Weights of a small GPT-style language model, trained from scratch on English Wikipedia.
Size: 9 heads of 64, 69.7M parameters.
Architecture: LayerNorm before each block, biases, tied embeddings.
Training: 1307M tokens, 4986 steps.
Each number is 128 + 24 x the weight over the matrix's rms, rounded and kept within 0 to 255. Layers, rows and columns count from 0.

# layer 7 attention query, 576x576, rms 0.0281, rows 215-255, columns 0-63
[[110 110 135 157 136 140 134 171 160 110 126 118 119 134 113 122 108 139 133 109 149 114  89 105 155 112 168 147 172 120 132 157  61 127 148 113 148 139 136 102 160 108  93 118  89 161 145 156 142 126  71 150 164 136 175 113 141 121 102 112 119 120 106 113]
 [147 149 105 173 143 117 116 130 156 100 150 103  98 125 176 131 110 116 153 119 151 122  97 137  83 139 125 134 128 111 113 124 151 118 128 102 135 140 129 120 119 120 114 117 120 163 123 146 141 136 155 137 135 125 183 136  97 117 128 103 129 150 119  98]
 [112 123  93 160 143  94 152 134 130  88 117 154 163  89 162 118 152 107 132  88 109  56 118 114  92 117 115 158 177 135 128  90 131 118 145 170 137 159  97 127 149 122 149 126 120 118 130 145 149 154 113 128 125 123 151  99  99 101 140 144 110 164 125 118]
 [131 134 106 104 126 164 177 100 190 106 161 130 112 160 124 120 133  74 170 107 170 125 152 147 113 185 125 176 131 141 112  99 147 125 132 106 144 164 153 102 113 147 129 124 144 104 118 167 139 140 156 147 107 115 107 116 111 173 112 143 124 113 149 180]
 [115 143 130  96 130 135 129  88 172 115 114  77 133 117 131 160 110 122 103 149 134  99 145 153 115  75 128  95 112  85 119 115 135 119 182 140 138 105 156 156 132 130 148 148 107 113  97 177 125 134 119 116 123 133 107 133 126 140 130 119 148 131 171  83]
 [152 132 102 165  79 155 111  83 132 131 161 119 116 181 159 160 119  97 114 122  84 125 157 150 125 101 129 122 157 109 159 134 137 116 125 162 142 133 151 163 124 109 108 116 100 112 104 151 130 115 116 106 101 161 122 109 160 175 140 134 115 100 160 119]
 [111 121 170  64 143 168 133  83 165 149 131 131 179 106 109 136  99 159 103 108  73 133 148 117 125 158  98 170 118 127 124 127  97 169 132 155 145 153  97 117 131 140  79 111 114  80  91 118 125 124 108 124 141 147 121 129 106 115 122 169 100 124 136 144]
 [101 144 190 100 140 158 181 127 170 125 101 111 178  98  98 126 106 153 118 110 125 131 126 133  88 134  52  70 133 141 102 141 119 128 117 128 145 160 144 119 120 146  53 108  89  93 115 151 130 138 137  94 149 109 146 112 134 146 106 159  99 102 142 145]
 [122 102 115  97  98 149 114 208  88 174 113 122  96  98  92 103  58 108 114 169 131  69 143 120 152 114 158 115 150 130 155 120  79 125 124 136 139  96 133  75 123  90 148 120 121  92  90 129 111 129 115 105 185 110 123  97  82  96 124 123 100 106 176 168]
 [102 173 163 162 127 158 144  72 113 100 147 121 131 132 133 133 107 110 126  97 144 161 108 112 124 189  94  80 110 123 128 113 152 120 123 142 122 108 104 104 135 155 111 110 145 117  82  90 167 129 127 106 161 157 158 146 105 107 110 136 115 156 107 122]
 [147 127 171 167 106 108 131 104  96 103 178 122 121 106 161 144  95 130 136  88 139 130  99 154  86 133 140 108 154 137 115 143 146 107 126 134 139 110 136 170 164 140 117 126 128 156 140 139 128 151 115  89 162 131 130 118 141 133 151 147 100 142 134 103]
 [ 76 171  86 132 136 119 107 153 138 145 158 123 133 102 109 134 107  85 133 125 128  88  71  93 139 165 139 128 128 130 108 129 100  88 105 153 176 117 139  78 141 134 116 133 109 130  96  89 154 130 104 121 125 104 120 101  91  81 111 145  94 116 177 125]
 [141 111 135 111 129 128 123 108 144 118  90 148 122 118 116 127 121  83 129 161 119 110 110 133 112 141 130 142 106  93  93 130 117 113  77 140 128 148 126  84 145 106 166 133 116 134 104 109 149 112 109 138 115 115 111 135 135  51  98 152  88 133 139 166]
 [141 137 145 175 104 127  86 134 190 148 155 127  85 172 152 151 153 162 102 139 152 121  93 113 156  70 173 157 151 135 110 131 124  94 122 135 130 137 107 171 140 120 121 169 154 138 107 170 126 145 128  90 135 109  63 144 155 100 154 106 158 153 114 162]
 [157 113 156 148 128  94  99 108  81 126 170 118 119 154 131  99 143 113 164 112 155 167 149  92 118 140 152 147 108 100 144 109 143 155 144 132 115 148 151 180  96 125 132  87 166 113 151 108 147 134  99  80 133 124 128 112 157 105 122 171 134  90 138 141]
 [137 120 151 114 145  94 117 119 106 151 132 138 114 124 159 126 112 135 125 137 117  87 176 137 137 139 110 154 145 105  98 176 138  98 137 136 114 132  93 158 158 119 124 111 121  94 162  99 107 122  91 122 121 128 118 160 136 137 119 121  96 163 138 139]
 [125 146 122 104 113 164 184 123 152  99 155 119 107 150 103 117  70 108 106 114 117 122 121 141 124  92 172 107 147 135 144 168 127 111 117 170 151 107 109 140 131 140 142 120 152 128 139 165 162  95 107 104 130 125 139  91 128 165  96 138 136 134 127  98]
 [104  99 147 113 155 149  87  98 174 133  87 175 189 117  88 117 149 124 143 128 104 124 164 123 154 167  92 132 100 144 150 172 108 153 114 146 115 136 103 139  97 106 127 157 130 113  97 114 133 110 185 155 130 145  97 131 117 153  83 169 104 164  88 152]
 [ 75 130 135 146 140  97 127 112 120 112 134 129 142 109 205 108 129 137 106 114 171  98 135 112 133 133 150 122 142 138 135 121 131 129 132 151 134 133 148  83 143 131 118 146  73  95 160 102 135 139  47 110 125 114 130 143 170  82 155 108 122  70 139  72]
 [112 111 148 143 127  79 149  93 110  75 196  97 126 108 152  89  94 147  83 141 147 129 150 146 146 108 159 148 136 129 144 117 179 138 197 158 130 117 149 143 102  98 121 145  92 138 142 130 133 121 118  95 156 122 136 187 116 191 174 112 120  96 124 119]
 [143 137 116 107 114 112  79 138 149 162 150 139 147 184 142 146 161 149 120 142 132 163 163 116 134 105 120 134 150  87 132 138 137 142 193 101 109 108 105 179 116 117 153 176 168 111 115 148  88 156  95 135  85  88 121  78 128 161 117 109 163 126 142 122]
 [104 121 123  74 124 135 136 122  91 130 129 171 148 170 157 167 146 149 134 142 117 133 173 138 124 148  74 115 113 103 131 138 155 144 105 138 110 137 121 150 114 124  87 135 103 131 129 157 137 143 102 114 161 151 113 147 130 141 137 115 116 136 145 111]
 [106 106 178 108 121 123 137  95 118 119  99 173  98 142 121 147  94 126 152 158  99 126 130 130 140 150 116 120 102 113 156 145 156 162 102 115 103 135 130 134 139 158 116 131 136 180 152 129 138 102 124 152 140 131 131 166 110 101 118 137  86 176 124 122]
 [130 103 130  98  94 136 144 162 128 141 155  98  93 142  94 143 126 152 116 122 145 102 114 114 136  99 123 106 136 121  98 103  91 141 141 126 148  90 136  86 130  87 145 113 158 196 152 161 135 140 121 111 126 162 130 167 102 116 187 109 147 165 124  92]
 [160 124 147 163 157  78 143  91 152 117 112 131 135 117 124 142 175 153 115 118 154 184 145 127 136 146 140 115 129 118 100 137 140 169 168 138 165 142 104 123 125 139  96 154 132 174 125  96 118 113 124 139 115 117 134 122 123 135 165 154 161 167  83 161]
 [174 158 154 134  99 121 200 113 183 151 135 142 155 151 112 103  98 119 115 145 100  92 138  97 158 132 147 142 137 105 149 154 129 104 133 100 128 147  87  93 154 199 111 148 118  77 147 128 122 101 121 120 139  97 129 127 171  92 117 126 132  97 131 142]
 [179 121 160 179  89  84 165 141 135 156 133 121  67  93 133 136 129 133  86 124 126 175  91 114 153 125 142 126 108 111 102 163 114  87  96 151 136 106 150 125 123 114 147 109 115 175 143  88 123 167 110 138 178 160 121 108 133  79 164 142 127 123 113 114]
 [105 122 106 127 173 142 123 122 126 182  69 153 135 131 105 123 164 127 135 184 113 121 155  98  86 128 171 164 107 147 113  89 147 147 140 161 121 169 129 150 110 150 176 111 106 117 134 117 124 115 114 136 139 130 123 135 128 128 127 110 107  95 133 121]
 [115  94 104 133 124 118 154 102  95  97 141 123 148 132 145 102 145 155 136 106 142 147 169 172 137 146 124 135 121 147 136 137 155 124 152 178 164 109 120 185 107 134 123 155 125 147 112 136 143 163 139 112 115 132 116 130 106 158 119 157 157 150 170 124]
 [ 93 121 144 132 120 122  96  71  76 119 142 104 123 120 150 130 115 106 127 104 135 146 126 115 111 144 112 132 107 135 108 114 172  85 125 138 148 130 132 138 144 128 120 125 136 128  80 101 111 104 112 121 136 130  78 133 135 125 130 104 132 133 152 119]
 [197 136 103 147 145 117 113 148 112 129 140 100 118 130 133 148 155 107 125 102 143 168  44 110 103 138 132 110 123 165  76  82 173 143  96 142 126 110 164 105 121 141 137 158 133 105 142  87 140 154 158  96 153 185 106 109 153  55 169 124 153 117 130 121]
 [127 136 113  79 106 140 109 155 141 136 100 107  91 113 131 169 131 160 141 151 134 145 124 132 143  99 139 153 174 134 159 131 107 115 140 136 165 132 145 131 155  96 148 138 124 134 104 142 130 150 108 134 140 142 113 122 133 149 123 126 113 123  99 105]
 [134  95  63 142 150 149 112  90 140 122 127 161 152 102 135  83 122 134 137 147 135 152 147 156 129 127  82 151 150  70 140  61 168 139 111 120 105 151 110 125 113 149 107 122 119  96 160 161  93 132 167 161  92  91 106 169 108 126 103 136  84 194 151 170]
 [122 145 165 171 142 127 158 159 132 152 131  76  88 138 117 126 125 111 140 144 112 120 109 137 132 141 114 134 122 127 118 119 125 123 166 133 142 142 148 115 167 105  96 138 125 156 124 140 139 162 146 157  97 132 127 117  74 134 109  95 106 103  82 130]
 [120 140 116 156 107 154  74 131 171 111 142 114  98 116 148 139 116 132  88 120 121 131 130 116 130 145 111 134 127 154 109  90 148 122 154 116 133 151 162 137 135 108 128 105  97 148  90  86 133 182 104 144 157 125 143 155  86 130 136 153 150 147 136 148]
 [147 159 118 126 126 112 127 110 121 143 131 134 121  98 140 123 141 155 109 105 138 139 175 125 162 127 108 178 120 128 118 101 105 153 144 162 114 146  87 161 133 133 107  77  81 153 164 130 135 140 125 125 125 132 132 135 185 167 142 172 136 113  72 150]
 [161 118 175  77 148 154 108 121 190 109 100 155 120 137 123 100 123 134  93 115 149 159 135 162 160 138  95 107 126 124 109 157 137 166 141 147 139 152 144 136 128  89  84 140  85 101 147 129 140 122 105 176 147 141 129 140 161 190 190 169  89 119 101 148]
 [147 160 124 114 139 173 137 133 141 184  91 139 146 110 106 123 170 122 116 144 146 142 148 133 130 110 133 130 130 150 123 114 124 118 142  83 134 150 130 163  93 107 131 148 136 105  93 116 106 118 150 125 151 114  94 121 143 104 130 127 173  89 159 130]
 [127 108 140 122 147 134  92 125  90 140 168 141 128 114 144 130 152 102 121 122 135 153 126 124 122 142  77 100 143 114 137 116 113 152 106 156 102 136 148 127 103 119 122 122 132 145 168 168 154 163 139  99 141 132 117 133 138 133 138 181  80 111 140 134]
 [188 139 148 115 110 105 121 130 124 126 103 142 149  82 112 109 112  98 142 143 146 130 140 150 166 136 154  94 147 143 157 117 137 152 135  95 110 127 129 152 132 196  91 126 182 116 169 121 101 125 162 122 128  69 110 105 132 120  86 136 134 165 145 203]
 [102 103 163 127 125 113 101 125  95 109  94 132  89 119 133 136 110  99 127 117 133 163 111 113 134 112 142 107 127 133 125 146 106 135 154 150 160 133 126 127 122  95  93  99 108 116  97 119 140 136  93 125 140 140  90 119 128 147 144 137 106 121 133 111]]
# layer 7 attention key, 576x576, rms 0.0261, rows 215-255, columns 0-63
[[165 129  93 151 147 113 125 123 150 146 120 161 105 136 186 134 114 113  72 105 109 138 142 123 109 135 138 152 117 162 125 180  91 136 175 109 113 166 115  86 140  77 125 103 124  97 122 123 123 117  87 129 110 116 167 169 134  70  78 110  98 148 111 145]
 [112 144 106  99 113 118 112 136 142 170 138 139 124 129 180 145  87 111 141 154 181 129  83 133  84 133 136 132 133 177 105 166 201 115 126 157 110 152  99 132 110 126 160 123 121 109  88 167 106  98 135 140  93 155  92 132 133 124 120 137 128 129 121 140]
 [ 88 156 135 148  98  95  96 135  85 105 126 128 127  76 166 107 118 127 119 123 104 132  90  63 111 133 141 134 136 131 139 144 137  78 168 153 107 151 108 106 121 167  95 151 118 122 135 156  84 110 120 147  92 140 129 112 108 133 117 148 115 161 165 145]
 [118 138 108  94 168 155 167 194 136 126 147 126  87 133 130 118 131 141 180 138 151 175 159  88 104 147  80 125 109 121 143 108 150 129 135  89 122 129 154 129 133 136 140 116 185 146 135 146 142 137 145 128 143 197 112 183 106 152 136 122 126 104 116  94]
 [118 136 125 181 131 112 105  82 110 141 131 145 141  98 129 149 145 146  86 151 123 150 155 181 120 108  98 163 117 105 166 136 174 108 163 139 149 150 133 130 141 111 140 155  61 169 126 111  92 123 125 119  80 128  95 115 154 133 135 117 165 146 169 133]
 [112 136 112 140 146 146 152  96  94 137 114 142 118 131 139 127 170 138  80 163 130 167 120 172 115 100 147 114 121 115 130 112  94 137 112 115 105 145 176 111 125 116 109 186 118 148 146 122  92 132 129 116 155 129 127 164 152 143 182 105 154  97 153 146]
 [129 104 126 154 120 115 130 145 137 100  66 113 132 131 111 122  51 129 118  72 112 135 138 123 142 150 138 123  99 112 142 164 130 139 148 151 165 141 135  96 123  95 109 127 106 150 124 145  89 144 104 101 126 124 102 147 127  85 145 166  96 124 139 168]
 [109 161 129 124 111 120 135 123 140  65 136  93 131 118 113 103 111 162  94  99 186 150 124 106 151 144 109  88 161 121 161 123 166 141 152 143 186 144  98 129  99 111 107 133 145 140 124 156 141 150  92 136 114  95 113 132  59  71 106 141 127 154 162 103]
 [101 149 109 112  85 116 160 139 142 139 143 129 152 120 124 109 140 119 128 112  89  61 132 132 154 132 165 116 127 130 114 131  92 102 102 131 119 115 139 123 148 114 119  87 131 126 131 133 130 155 124 132 123 106 142 105 111 105 127 140 102 129 127 115]
 [127 162 168 114 109 115 125 125 141 160 128 111 149 113  92 111  98  87 113 145 131 139  96 105 133 159 136  81 123 170 113 108 134 214 133  89  84 133 144 147 106 149 124  88 138  87 123  85 107 116 136 119 136 119 142 185 102  60 160 101 118 148  85 123]
 [143 133 110 120 126 133 122 128  61 137 137 114 144 116 114 119 114  92 112 159 124 155 106 152 102 135 135 120 142 142 150 153 118 151 134 154  78 132 140 142 162 112 122  78 109 133 137 116  91 144 103 149 143 125 132 133  90 112 136 138 122 121 110 110]
 [101 141  93 143 109 135 147 119 148  93 108 120 119 107 101 146 103 113 174 150 165 149  96 133 131 119 183 123 148  91 153  98 157 130 119 148 134  97 150  90 156 148 138 123 112 102 131 100 156 135 127 133 165 175 104 143  85 123  93 139 128 114 120  78]
 [ 94 118 163 127 120 138 144 146 140  92 161 164 123 144 119 141 134  99 161 126 152 130 107  92 137 148 143 138 104 114 176 115 153 134  98 120 103 115 177 111 132 127  89 108 134 101 142 161 190 141 129 131 135 114 113 178  99 140 121 140 112 122  80 102]
 [139 101 122 115 156 167 148 111 148 108 192 165 121 135 134 152 129 159 133 123 135 121 134 132 129  83 125 127 125 118 120 126  94  93 102 143 137 112 135 127 110 126 123 147 158 124 111 142 167 146 151 134 157 137 143 142 139 156 159 166 170 102 132 144]
 [156 150 175 124  98  82 109 159 112 146 106 126 133 101 114 127 109 134 177 107 149 151 166 159 106 103 184 136 124 165 148 104 107 147 137 134 137 128 124 128  95 139 145  93 157  82 150  99 132 154 110 130 151 168 103 138 146 160 134 152 142 151 152 137]
 [142 128 110 158 106 124 112 115 132 112 154 129 130 134  97  79 136 134 124  97 158 120 114 106 130 124 108 135 143 105 133 154 136 133 132 107 170 123 156  98 130 157 132 143 114  90 182 130 147 137 158 123 148 152 133 119 130 136 124 143  99  75 103 109]
 [157 148  85  96 120 118 138 130 109 155 124 121 126 119 141 153 133 151 104  99 111 118 129 193 129 162 109 117 135 154 149 128 122 149 102 121 137 129  92 134 129 160 118 128  97 144  99 118  81 140 111 104 133  96 160 117 157  77 124 105 110 136 115 167]
 [155  93 157 156 139 134 158 163 166  77 119  78 151 106 129 101 143 132 144 113 169 166 120 147 132 148  95 129  91 105 150 156 155 160 172  93  89  99 158  77 138 106 102 151  96 159 132 140 136 134 138 136  95 183 131 150 102 153 103 123  86 104  38 101]
 [115 154 151 139 113 132 132 111 114 111 154 153 154 144 144 146 124 114 175 122  84 123 124  42  88 106 109 126 116 136 131 143 161  93 107 154 164 119  99 147 143 136 114  99 121 125 122 147 177 115 114 116 120 128 126 104 115 103 135 146 124 135 122 134]
 [ 71 107 133 123 157  73 170 114 107  68 139 126 141 116 172 135  94 155 144 135  99 112 169 137 108 118 127 165 121 165 100 106 151 120 164 140 166 149 151 183 156 125 105 138 147 119  98 113 107 115 142  82 137  66 122 131 106 120 167 121 156 116  83 168]
 [164 101 142 136 167 115 100 113  72 113 131 119 137 146 158 119 170 172 126 164 107 149 142 193 120 111 124  90 156 131  97  98 139 158 163 114  89 132 101  95 117 161 133 171 143 181 113 136  82 107 156 167 103 106 148 119 180 140 135  80 170 143 159 124]
 [123 138 130 127 154 141 156 106 134 107 114  92 116 117 113 132 171 154 155 111 137 104 118 114 154 138  98 126 140 134 133 119 132 109 136 153 127 108 144 165 130 145 125 121 115 129 170 143 139 125 132  95 138 105 131 137 151 125 164 128 145 136 131  95]
 [ 47  87 100 144 145 124 106 114 135 144 133 174 107 148 133 135 140  73 130 148  83  93 123 105 145 158 104 147  99 120 143 125 138 148 140 134 148 144 114 138 150 100 173 145 151 126  67 124 137  84 133 135 109 136 106  88 151  94  87 150 138 136  90 100]
 [147 106 120 142 134 133 121 120 149 167 113 136 131 138 118 118 129 150 116  99 125 102 126 133 136 111 118 164 119 117 149 131  88 136 137 109  92 131 127 156 134 118 176 111 136 157 120 144  75 130  99 107 136 135 163  93 166  76 141 143 123 132 146 127]
 [144 160 141 136 115  84 135 135 146 121 134 133 163  81 133 189 114 176 116 134 128 154 141 143 137 147 129  90 105 161 103 154 157  79 141 157 162 119 123  80 125 139  88 124 127 104  98 187  67 131 121 143 109 138 130 118 115 144 135 159 108 110 131 151]
 [148 143 118  87 122 108 137 163 161  97 131 138  95 144  92 126  98 107 127 131 102 134 123  90 167 138 124 105 150  85 155 122 100 162 136 115 169 122 146 134 135 147 100 131 147 137 106 125 183  99 135 101 153 141 129 121 128 128 164 139 139 140  91 130]
 [109 144 103 148  74 116 171 122  97 146 148 134  97 153  95 133 116 109 143 112 137 103  61 121 135 121 163 104 142 144 101 141  56 130 154 128 135 129 164 137 139 140 101  90 121 109 154 145 103 111  81 142 175 116 155  90 117  80 111 122 116 116 118 153]
 [113  83 172 135 122 120 148 135 105 126 147 130 125 141 153 171 143 112 171 145 111 140 122 114 109 136 130 130 116 163 123 170 116 120 130 173 136 128  83 146 107 139 109 149 157 142 114 150 182 167 153 144 123 117  83 127  84 120 117 144 102 162 130 146]
 [143 112 127 137 131 145 139 137 134 130 106  68 148 122 127 117 113 128 121 133 131 117 143 199 128 145 127 135 133 121 140 142 162 107 157 114 115 151 146 138 130 145 109 140 125 124 128 136  96 146 125 149  99 122 111 118 138 146 138 130 127 116 117 138]
 [159 176 121 138 117 140  77 121 118 123 175  92 128 150 125 125  90 131 156  88 185 104 101 105 166 112 105  85 136 112 125 122 160 126  82 114 182  99 136 128 145 137 138 139 140 101 141  87 146 128 162 102 150 142  82 135 127 133 173 151 135 116  93 109]
 [124 160 189 133 104 140 169 135 121 147 137 132 145 149 110 144 163 113 160 141 134 138 114  95 115 157 144 105 120 127  79 120 169 128 122 145 108  83 185 132 105 137 182 102 153  64 133 126 124 103 169 160 154 136 145 134  85 125 145 134 113 146 155 100]
 [159  92 105 149 160 167 103 128 159 140  96 110 111 140 123 135 154 113 108 129 114 126 139 196 131 144 126 141 101 131 116  97  92 105 145 100  86 129 144 105 164 126 144 138  89 132  96 141  94 134 122 142  91 120 156 131 166 115 132 147 122 141 124 147]
 [142 137 142 115 142 138 124 145 147  83 127 119 126 125 110 144 117 126  96 109 152 132 124 124 106 109  92 122 103 108 108 128 162 126 135 147 145 111 134  90 120 109 106 163 134 120 106 107 172 120 170 119 109 188 128 150 130 168 146 121 126 129 102 137]
 [117 112  99 133 101 187 108 122 141 115 133  91 147  73 128 159  72 139 118 151 166 132 117 111 139 134 161 112 125 135 155 140 123 112 151 120 120 161  97 114 141 126 133 139 135 140  95 136 122 128 145 145 108 132  85 146 116 129 125 122 100  97 164 103]
 [135 119 101 141 127 124  82 132 129 128 107 124 138 110 154 140  91  96 109 116 131 153 138 161 103 113 136  92 111 138 167 129 104 139 130  79 122 148 117  94 146  94 168 113 102 117  88  81 115 154 103 138 136 124 132 139 135 132 165 112  94 126 173 162]
 [155 120 166 143 112 126 144 125 104  65 151 148 145 115 134 163 125 154 130 120 149 141 130 110  89  95 106 107  97 142  85 146 112 132 117 111 159 126 127 163 104 126 126 136 148 146 132 131 116 136 115 118 137 115 136 157 125 176 154 150 151 127 100 162]
 [135 146 156 103 126 123 143 123 150 112 100 125 123 135 123 130 103 129  67 108 128 113 116 121 135 146  89 135  79 121 136 162 127 116 163  89 176 156 137 148 179  77 119 128 108 131 121 124 144 133  79 122 102 143  94 169 175 136 125 109 117 152  89 151]
 [121 164 150 137 122 150 109 134 140 124 180 133 118 146 101 161 107 137 118 119 134 102 120 130 129  88 128 109 132 147 111 111 141  73 118 139 175 104 142 154 129 133  95 114 183 122 148 155 201 147 140 117 134 123  97 128 122 138 132 141 178 158 146 100]
 [157 129 144 134 110 102 140 136 109 148 122 103 131 105 149 126 124 140 139 148 146 137 131 158 103 147 166 121 108 143 133 112 120 164 148  99 123 135 165 114 121 144 116 132 137 161 140 126  34 121 119 113 108 136 133 143 116 137 123 157  98 136  76 171]
 [ 88 134 142 102 151 136 131 130 103  92 150  81  92 148 118 110 111 117 137 161 127 129 122 126 125 152 139 100 125  82 132 113 120 149 117 116 187 132 143 100 137 105 123 155 125 146 118  96 163  91 138 116 147 180 136 101 137 130 127 104 138 122 132  95]
 [115 138 137 134 141 130 128 103 160  99 133  86 141 134 123 170  86 116 159 105 147 109 147 175 110 143 161 163  97 159 117 114 136  86 122 160 186 137 142 123 154 142 129 151 119 109 136 112 158 152 113 125 131 108 119 127 136  77  91 156 109 122 133 142]]
# layer 7 attention value, 576x576, rms 0.0218, rows 192-203, columns 0-63
[[128 100 138 131 117 112 164 128 168 116 147 107 123 139 106 120  96 133 127 141 123 132 134 127 172 160 101 115 137 162 138 162 139 133 158 130 131 146 166 162 154 107  92 143 138 144 189 163 131 138 113  78 102 129 111 114 111 150 158 127 130 190 117 107]
 [143 113 111 124 130 138 120 137 114 160 140 144 114 155 101 114 145 133 121 146 136 139 139 113 167 106 130 103 122  92 113 170 113 138 130  73 119 123 152 146 127 119 125 138 148 154 175 169 137 142 115 122 117 124 131 134 124 127 125 115 144 164 115 150]
 [154 119 178 126 122 160 144 132 103 185 177 111 104 127 114  95 128 154 121  87  99 120  92 150 160 133 100 145 102 120 142 164 152 129 137 118 144 111 118 110 159 107 102 153 126 123  97 146 133 130 109 127 136 134 173 148 123 134 123 145 112 160 100 125]
 [127 127 132 106 126 116 116 152 150 140 123 112 168 134 117 139 109 146 111 137 147 148 127 134  55 111 158 147 151 128 129 152 145 125 160 135 136 161 130 158 165 127 167  96 152 123 145 132 127  85 153 145  96 138 119 176 130 195 130 137 105 120 142 123]
 [112 116 132 144  99 127 133 133 152 143  83 103 129 139 105 115 120 143 120 129 123 152 120 125 166 142 113 139 152 100 168 158 158 140 121 105 126 149 135 123 127 180 117 124 118 156 135 120 149 141 135  80 120 141 100 126 130 130  97 139 109 151 103 116]
 [120 139 110 101 151 154 183 181 152 156 122 126 141 127  90 118 143 107 112 130 117 141 139 119 185  93  91 137 102 114 148 130 137 151 152 111 144 127 108 123 138 122 130 133 119 121 141 144 131 135 146 128 102 123 112 118 123 127 172 129  95 125 104 103]
 [119 134 149 109 160 102 163 169  97 122 179 165 133 149 141 135 111 131 108 122 106  93  82 115 101 115 145 150  56  45 140 144  96 170 150 102 133 148 136 154 124 144 105  93 116 191 150 151 137 149 126 102 120 120 164 109 119 123  92 130 109 146 132 135]
 [100 129 108 136  84 162 115 124 117 111 131  94 143 146 151  79 124 135 123 123 134 149 115  99 149  83 166 142 161 128 119 114 134 127 124 138 151 108 105  91  99 130 143 111 136 148 150 124 124 148 133 145  94 136 161 120 137 176 141 147 151 100 124 116]
 [ 88 118 139 105  89 112  74 101 146 153 131 141 147 155  96 131 140 113 149 124 166  86 129 136 152  77 147  98 117 109 115 133  88 107 134 176 151 158 115 147 109  91 129  80 104 109 116 177 128  98 124  81 113 119 139 111  97  82 142 141  93  88 145 159]
 [127 129 106 124 116 136  97 127 148 128 111 110 145 119 118 118  84 125 157 142 148 144 172 140 138 151  71 131 133 148 110 143 135  70 146 123 128 116 111  99 134  99 138  99  98 169 164 130 147 133 109 177 132 138 105 146 123 109 179 118 119 167 126 103]
 [120 143 128 137  98 125 115 107 113 122  92 144 165 142 139 114 120 155 117 134 147 150  87 125  97 109 123 168 103 126 107 142 139 148 145 117 136 127 158 111 106 124 106 122 139 143 141 114 110 132 104 105 145 130 150  93 141 124 137 148 148 117 123 143]
 [155 139 139  96 142 125 118 155 114 121 149 139 116  95 175 149 137  98 128 126  89 174  99 110 153 152 120 114 129 135 164 102 107 113 111 127 113 137  93 128  88 119 148 142 122 112 143 109 132 107 181 109 110 115 124 141  87 119 121 126  74 153 106 158]]
# layer 7 attention output (transposed), 576x576, rms 0.0199, rows 192-202, columns 0-63
[[154 173 117 166  99 139 124 139 112 128 127 124 153 128 130 119 157 138 142 126 121 163 114 147 150 103 105  97 111 123 112  79 152 157 100  93 133 133 119 145 122 142 137 139 102 119  72  77 116 189 139 158 152 120  95 128 122 137 153 110 165 113 130 135]
 [100 186 143 137 139 101 113 105 124 104 110 145 140 140 138 126 114 142 127 126 130 137 144  79 119 164 168 146 124 152 122 123 130 133 125 144 142 145 121 121 138 110 117 127  91 131 123  73 157 153 132 111 120 122 144  99 118 153 128  95 106 110  71  99]
 [ 95 129 156 130  99 140 101 101 139 110  88 148 131 123 106 149 136 132 111 113 126 125 151 152  85 154 119  80 106 127 132  96  95 157 130 140 115 125  94 143 118 123 124  87 115 147 137 114 131 138 130 123 107 138 127 158 121 127 102 155 149 123  86 144]
 [121 177 122 132 151 116 126 108 100 143 173 145 129 139 119 117 119 133 156 139 136 121 136 160 116 130 159 101 153 147 110 154 113  88  95 140 146 152 116 113 108 111 110 143 138 129 113 140 157 117 132  80 118 136 127 114 130 153 109 139 101 105 131 116]
 [105 143 123 118  88 118 141 118 122 140 153 146 139 117 121 142 120  95 129 132 147 153 156 114 192 111  75 144 150 121 127 105 111 127 101 108 150  95 158 127 159 112 123 103  94 116 133  88 125 137  91 131 124 144 108 142 119 157 118 113 137 103 125 159]
 [111 165 136 111 138 114 116 136 122 102 126 107 107 174 151 137 157 145  84 109 134 139 136 118 126 147 109 134 105 125 134 108  96 132  71 146 128 103 121 147 131 152 152  95 138 131 124 120 115 148 116 107 122 122  94 142 112 151 132 121 124 119 107 125]
 [ 92 211 150 124 147 165 132 113 125 146 125 129  85 113 148 110 125 120 111 115 172 147 128  89 132 151 114 126 142 170 131 121 100 165 109 160 142  89 130 106 147 136 128 109 109 112 138 123 113 160 162  96 153 124 160 122 120 166 117 131 116 144 143 137]
 [116 104 121 100 143 134 134  94 152 126  96 128 122 151 114 129 160 128 130 116 128 182 109 182 128 158 142 145  96 155 106 113 143 118  99 146  95 108  88 146 118 128 149 117 126 123 117 118 120 166 148 109 123 142 117 145 115 104  98 138 149 131 136 159]
 [123 149 142 180 174 117 115 123 116 113 146 110 140 125 158 148 134 108 136 144 129 124  96 174 100 166 106 129 150  99 121 138 158 115 140  99  91  72 121 108 108 174 114 162 148 119 105 103 147 122 136 179 117 107 137 141 115 131 105 140 137 153 158  80]
 [131 108 152 149 110 125 136 109  99 116 139 172 116 113  94 116 138 121 139 112  60 103 130 132 124  84 113 117 126 130 182 129  96 136 135 105 152 168 127 157 120 138  91 155  99 109 123  95 138 127  76 152 134 108 130 165 134 127 141 114 122 143 131 164]
 [132 179 147  97 135 125 135 134 125 103 120 104 102 158 121 132 165 145 126 131 142 137 148 141 146 150 109 118  88 143 138 123 120 138 101 154 125  85  96 136 136 149 124 102 138 131 112  92 176 148 117 148 115 123 124 151 125 113 132 123 141 117  97 110]]